config = dict(
    num_hidden_layers=11,
    hidden_size=320,
    num_attention_heads=10,
    num_key_value_heads=10,
    head_dim=32,
    intermediate_size=832,
    vocab_size=2048,
    hidden_act='swiglu',
    norm='rmsnorm',
    norm_place='pre',
    norm_eps=1e-06,
    positions='rope',
    rope_theta=10000.0,
    rope_fraction=0.25,
    qk_norm=False,
    attn_scale=0.177,
    bias='none',
    tie_word_embeddings=False,
    parallel_block=False,
    extras=['capped logits'],
    init='normal',
    init_std_qkv=0.0231,
    init_std_o=0.0231,
    init_std_up=0.0231,
    init_std_down=0.0,
    optimizer='soap_variant',
    learning_rate=0.00459,
    beta1=0.95,
    beta2=0.99,
    weight_decay=0.054,
    lr_head=0.00669,
    max_grad_norm=1.0,
    warmup_steps=200,
    schedule='cos',
    final_lr_fraction=0.1,
    batch_tokens=[65536, 131072, 262144],
    max_seq_len=256,
    doc_mask=True,
    train_tokens=692400000,
    max_steps=4890,
    dataset='wikipedia_en',
)
Each number is 500 + 50 x the weight over its row's rms, rounded and kept within 0 to 999. Layers, rows and columns count from 0. Numbers have three digits each. The size before them is the row's rms in percent of the matrix's.

# layer 8 MLP down, 320x832, rms 0.179, rows 0-99, columns 320-383
096:479492531479480416445565558431534510589396439499514539585388505472484553575529509424478525528462480463412486444600518534485455551461578515461557530482462517407449538542549516518497458401509427
104:470535470493426495397469563516536513439445426508482471519450462471403412488423422454568511526475559474453491554436461500520475566454518432512511527537480556526535460479539535580424488424499441
104:557534552552466502486465486535608539483507546493572480487537515592437486476591421441555507569508469486497533411444532498536572428460453571460570535554481498489424538402487525435481434461547706
099:535510626472459472495526499494505462477517505476532407564541527425481440447534575519466525613562396505448501402558525414356526383544503471528506479467500503494451498457459454446549543508487580
100:453499427386504481438482458396509488521497507533483523509435512492544473524556551515482524524570547427461457424518550478581476526505523448502515416516469544570456562429459502523516494526495487
104:388444536575514438508493503486406443410565465544461471514490491485547484568424474397410532545493443463486554528536454607417481544431543522578496494546464566418502508550532497428511477363430512
102:560459472493579567506461514519447479563448486433533540487506516450500509481555504470617499543475475586430505538477545483463550511503482578414528491562493459444475553468542458520507495521506407
095:572502350533515457504462529466499526490520558498443537509509537539492340436464460491527545430459534425566469493539452513473493472527469504408512559581448405490519567595428505520441597511497507
101:485553455508439523562457471428457550556553409515555514430498536524525473531478552430419483513498534505532594453448630395436469437433506502565535451536511506460496540488456511511449405478472432
099:561489550513446533467443470517563554511361552572473516556470498532532531512530499372578432453470528530527467505470550508509490493496517433520414520558514495370455522479585475529479550517445517
097:510440484567517505500456474543544471483585493504475592481597528557498535586462493452490499514480554573524500535537583461458505477459453497494519480541469515555468398569428485524505578431548474
098:458493539512469459567474445486472618527517573424508526438582482530531426450499474487475518470527504537521519511469529542421468549472581509533578517520492484519530447454536578438528532496475482
095:542492597435535511495558576496511551365458539501558527489550584528496401503422557519460543573528542541493470475510517505469476443487573487503554421573465487482482445474475474409614456381457543
099:516473514469451528535529542493430467474537520388565451401469513497547450451573527480508512525488484499478522563503436447538494549445496621464476539556536513456538514449544563630528561531557534
100:528529549459495492495494436530507477384532546573552465607410480521504526477559501453479458567496490459447493502508485557493509490498514479422543575500477429469628508544409444524457483544484556
097:518533449515524548541483504635437430453387498490501619507511448516505426392555541514621501605574506509480536475549561532547473538443436485549558502544444454521493518515556479517478448564464516
099:503485446521393568544609529566509470432460585539473523554518518530485542566534488491493541465459597545440573536539511486550493483511494536523489475510517514498498538518540519482504556438531566
100:562494544537536507539506522520507594449474489531517533513387496509451550490460550553543432405484517561556475553571604529591493489481529512554512417500416531499597526487517598564557440623426516
107:537574518507498470380477460438489504425537484447478582570423507524533521495518491428437542510560495507569476536526511546437459503597588508466518476444524484446499427470510473408637350554579434
100:493493471541525415545533523463522529496497484500525498491486483442514459559451635541373561561504515426506472500500537477539584467461498412532441446537375476499443455507497487513445506552519474
102:525548476507464528517537467444561411616413525468446558475544579541504539513472523580452552495514599590438504505533484518468520436513570488497461475571509526507477604459543515486437545490534578
098:461530477449456491466482456444508521524540448530553537472489505567589579523589521502453536523515436425433513515529442500505443502596559458553615559440484444469532472515513463568561495506463548
103:569531490478550479500507546532424405477440438450509526545474543467456445500553531491508497598510485570455552503528466497515536592420442453482470595480512521472439543510500486454524448474478557
100:555399416500480418493513532450566510545447434511514531439546527525436577537382430453475480488556619492489492533511492461500446519452507492540540417483532406507512460520486441456508500499467450
101:562529536451383537511453506518525420537487458482536552481541514464437528508463433490425527476452537497453444549507489572501446501480535505487469509466437548589511491454493432509510434452504528
098:511540390402436599603605433545437537392595566458455517492475544565490453495453488366429389514475397572576585440485496549501449499452536478441431481517524539467549500449515472546532547451579626
100:581525442473560491547446608519448432572499497532384472549441570507384505445510361432473540600448585551471545426521536510617523529446472477509432530557393514575506508510457395551515485502469521
100:476560530521514496480372468493540551505496520549619490459463487532513464512488466539515491430539515441530486445459399488487474536482463518558546476454488597519531559559458447487479458491478455
100:494495462547440415524556457484476508451510518516426416342608494383516521447533462539488505529504436467533522570511545474413522479453531587520438433560514494506477527417392609515513629474449465
101:486518474389533495444484427471495510459437453550446429437569503453449430479436414506442605507544474476480516555510514551410507567393491551454447467416404552580414441547548538445508487467490502
098:537545470518454587514480605548486469464547417462402338494512505456654380444499516506536477459575477500518476456465404446500503557476376459507456429451560431519433521449466485493540544549466551
101:494569471480475532487552476552500487539457511546398504477548581590561617480443408454598492541410512407492472430470492429487454495527479479609569502389527489496536587452519428502439433545526426
100:548419477579445499487532499440561520438542557439484537545500477473475498590508450422504474467478470489517500524502495550490538439500571463497556488530427378509543521619403516491538493592522491
099:487513516510573516522476457480477585489517460455458478492539496553494497454568461458540495554507566447426485514511559606443564481534410513481357462516501455512517489521514423500497533478423550
104:499440448504575407524473565436461436536475431517433485535393493458560522520505515585551460531499490552491518572481502420541504537473490492567593505564490539511571459506542492490451528434578531
104:544532453551436515538526546462474470451468494608434559543477415540521497493464622470609505488425550518496483503503530508512428536539458445572518500402430483681557468487590482527438493473423420
103:477418462553456563392534561443397489464442521415491523526565502457552438496565451460487566473511410442447389436634443522475477454594487437484590472546481412468554550522469530447516479542570457
099:455465503518497428575495511490461479568452497522482475453534487548513454469451510499487495559475547522521402536487567463528468493578596509511496528562445525471462487505448541438465527547475499
101:570484481492493530516540590398450564468465496521501584512526495532487526536572422519466524500520428574498491526427506516542536474451666522565549566468494454509455500522562497464504517524505526
096:503464449514471552512434519486580550486438424475476560484533567554444463535502568474443443567462514493417502449466431489399553447405511451472467479439453481530467461537549528427477580517499507
094:490464612481461512459518431559452614558572507527481521511486519548460502566499392521559567496497472453525483517473468502468554502423525402560590462551371489477512502555410454572514489399546487
100:540479523472442589544555426522551546484423558530526385391580509578478456474476422456581396468494459491559501525591539531473475490513560510460560557527468528522486638539484469492639446530535429
097:554500519470540421438448441550402500429466621521493602528513505495580492503492507501493541537421497559480529506512402512506451505504439457418547528502540470517493443503447526516556464425425497
099:560474455547465460446516447470483521474450526544552518533538480499504532521491533439456506506494487508434509460476546472454474503470500510481515545349511443500541504587424507519518586500443427
103:563535507453500488520432556491487551551507439502527542485546531427521563429469507557517538523590558589535452350581533445525408475506501494458498435505579489499551421436547374522391484491506441
102:563482509492467504588464497526537452391506547478418514502493607460419471543483571482441475442518485448555542475517450523544450472466534495528549509428431504553466501483454519553515453410539612
100:403403427496534511534546471505457524507522499563487554575445461595518441486486413570508441427453497514460519540465533524421507545463502503631509438494475386513479495533486515508611556466475505
110:541473627469550446532536497524502542527550456544459463459487480539525497422509472511517585537451443453498347545484563551520492511549521546522500423454450544484495504508536466487556416482557576
099:471512524506586375492411434577560549538435470489504576448528445563509513501525584499467563525463413507495457464424532501450498559500509419408568469470487507497499507514529556574494446506486527
102:536417541529538472437616586442430528463508455432493462512608490483470394534528599579489451517471450620426470458401518516468542526494422498507527552543467519526468541422549461456553469467533522
100:524524586554571507476539496537447516470609493446557521439419464388496554542493418475458457485463505483465565515480543468492523530501523429467586526538447397417506498478405518485546479489584541
103:570513523540567513453411504461402488543473483442500535498537543549569562523421587524469425490564475363522616559412539479494419460494451559539513459564569425520510485412559462495540518433470531
098:473419571462495482420636542536497511436533383514427523500488504498491530630473540446462424430467523431483491582559461438533437462513423544526549504546473509376495540538590469516472615584547527
102:568531499581462529437441467416389491563461394360495487505482485574541592575567456444645479568421468567545566565427507576524441477465492441498468577422562528547502572492550526614531431501485470
099:542543443469460556488464653440576504510659436472399473470525421473499500526531595549459433493546445505453510454593480563459498507489505541582346569395530464491422535520519494458517519504490562
100:525484457473544546488546442560434505427448460470407557462504487560539562499541494501590558455515433491481475476522471570476480452551409490563496535454555535595512485571502570532488493438468508
097:461437450552585458443452605493537490465486506531494444537464475461504409403454487529517538577542487444543518526456433474572418436585502557587575485496540532422461554541428485522536504526515532
099:486551540464479443541474536533553501457468475510526487482533487439499544500524544482595507489465450576422467523468524531507477469515495499517436545452484447493578505537406484458469357552514558
101:523527538458585400478491521557453534497471407539500465440421522560503545635451585578537545587481549393505476487489451538483494457473491475513595398597611483404537548399485388600530449540512519
100:443487512485540491536514519497404519550509541544462500608499491529542537562553471456505537580505597470508561428469560456442467492496587497526536488473521458523484483532493497450472481590490599
099:465467507494512451463444477595399546473611518545535458442464518441389548464515510508493511475512508466458374495461511431484495521558536467495463504504397528438502475503493487445469533458548425
103:461452557491481498551438471530483456539480424473534471537487489453421467636551417454501528465528540636470449442492457540507538521523547589483577558523472550533481493579484527526550586515572473
097:551464599486513461542504502403517574566441395541538500490428534503578527492502538506539448480465481418425580427523546508463499447529534411558518523532468420515356461461510525574529443487477591
101:507492467515501537492563481460457587419492459500479509522457489413454542616512529460547540438493455484569428550401537563367434506482445481396464479473521442507376534456559471506476523369452505
099:466561511501462474506416548460504416516559433505520411534539474468433587527448489575504497403538457563503423557474554524573517536482470405401415535498525466547511572512514534511483497513482529
098:492565484568483515557555483557549492534435520615551463489474451523453439461462549601509545519524497529477590469457460571440449475464560406507571483518417517542530467442472501484498448491573526
099:476492465479541557496482626484423446532534544468467495424467548483491586655440507495431608523551477534504457613478563376435473488477514434482557616471503460423573455465556516416553455513573505
102:428461590511528511539437499534507483349484437521579457581433581562498467531541465458541463459459503501566576489477490453525568479448593490439501501438447467521512453557519537528561533480525533
095:448511565530495450503494398552479540507566427500436545578582491490433490530504609486501472450487606527650464555562458511484458564547456580487499436465481501529421488566534599416439569481514573
096:571504461484459494526541547458510505532459473588514485490510495495447544482492519473423495545571415561473600394503426444422485533551441528513422525510515550496567475526534461391525526419490614
097:431536485413496397499515541506540458574497505496504443551578525434465609475460529563463510420498496546442489435430476501559583583487551511462472487432523460500501582473522469429554471441568575
100:502451508435525579418474526560574507442563453500488482489431450427453569480491471515523532557495417576440499489526499508503531551497512526544439490424483489541453425541556453527534517571516524
103:363593463495431546387620394499535534417520522513477481563553485524621492487440507535510469460528519510548458490561460488531433575492526514455513537543535513525562421496538514463601585489526557
104:466509538491530484520588509517570455466554477605517538491448566488483497461529424493567455473536545472546427477567532410526417478483530500443523537485417551579520509542559523558479520538501583
096:467438496499438578452501439538518483562486516478532491464575451507658528450507459499548450500463531582575515399442538508523536601500514593545623520518475478474442494494472520503399593519466521
100:445489529573450505518459489579544574517427417516584533437482430502495510412506513496605505583445564541462522552499446571615440396517505494510478522560509582473483455390549478536537495433507464
103:488381589486517556497543448533407539516463467525481538518518511576497483437455502466498479492500450481572542528570462525573473526418527480440520524540536488489483413527512414486520468508567571
100:572435477556556594674515422496492532420542500469570504518527555566481563503493433473540420495457529453484435494583535495467464490355549466514538454512545517547479546545477471527444566505429466
103:473413509444527553489488466491621428423603380496497463537515570486513484532536538523474519509495535462553517436486490550535480485438446489597537561529480461456508414484569497408563479549575557
102:549441540550444499501494464506482492474562497485518638539539515545433477586582443489448565541459508445460460580450501504514435473533538480635552514385452601509477640401544457492569445435565488
104:577488515539460433532459512462429530494444497549539361507481508457605446562505516524535562506489551490486506559452492466518502539517451504383481410570467490642576497494348456582488569471498460
096:530583470496602562485501564454542533456564549420556507545488497512493338478520456446497615544529425540560448495527495538408455440491389541470429519473465477484545438426444549542514507542487404
102:473570432477544468481513413509563510479568497553497467491510522510538555518534526493410535490513478467519469510590466509473539469428529535420461512550576538483553433507496470462413523565578526
100:474508610560454461443403536420606508456491475487547470631442515550390417438449518383506555484507510499524548531594468529439503498548495519491627486573579469389552485498514581551482511497442483
099:479435413438563608436481552547501473470486563381444480498539505510506530600475412528556550493534517469500596497491546521514567456420489525493473527458554468499529591464508489484594517500520498
098:549495559359607491489504486510428505524544600572518476524434568521422534483523515423521471528465597540504541398458565583553520527479520558538488463638503443510522529476445468438475514502601577
096:539502406480496460470464509524456528524501443460447483514503505567463439540518532412573571468514490467521564502538521497456513484479493515532558461563531744520458575599537493422563444461428501
102:496492475533482497596453500463496446492608458419525517570461529380557449493520504553511505473443441462396487580489559522443440527422408570527551547533572529517556531533516575439550455475465447
101:500545440512494466446544499544603569517438536539417523516576503410493576533504513538498565425485482436434476525463501479569553477476381520471530510394493443477427461467464525455410504483434544
102:440470591423568586555586460525493531510586503624470487429493493512517529549525614391431465459519491436442463518481527536518569555520515526534472522417510527488373627597457505522479464510443522
100:399566469480454504482495505537551522537467474528508566543529502426485445447489438461545559599493538430580523556484555519481511566455477461445609458537531473452490489473442418565460494455546503
096:472497512388472564515476573555535479466435470474504590541504530409585552570470582481429534494462451454549515475528477440544446297524486592537536524457357481497524534492493651459658480615431531
101:479492481563640420464480335564555497585487482470579431579566437466445540546478535463562449440429573521540479473548475456466475601567562504478602558489559452536512498521417528463450552360456452
118:421540589470510522490445450567461479441428435464533510446523564550530461476505480527493549489526535498500537449566442493505486461496526568491505367461457541529590518452520487540456382466468403
093:440427466411459575555558493463561505528567527573520473531380488456362364521439437503547423433534454450505518547443541431508525486478568414505358507524513448545471483430569398530466448493537497
130:490507495538484520507500512538580426536563441595470520529440563561473566486518531444534471448357525540503502521475521504630541505446471605542427573551568429425523426483590550502467488430537432
096:362474540524497575531491448529543498503573459535419497496544483450498506449452508540434506483564583596586469440453427554456493573429511476525531506534565501479495592543575479513540520432518551
098:507560472488441491458509559484448489532452539441526493578363496527535486501529534529516399539403504421493442507482464450497479507576550376482472508391370502510485539605534456495479481493437502
100:501472474550553461523511608515514523470556455530487429565532554541524539469494486535499576573421479527521446413521456541421503495453493548539521466516471436502481497485565434561453462478472455
094:538461550462529441420520454499495553452568443549502466554468478577513491467522483441388524514501504454515561510461459488561417378560511533496441526496546512504568529499547466499366505511577531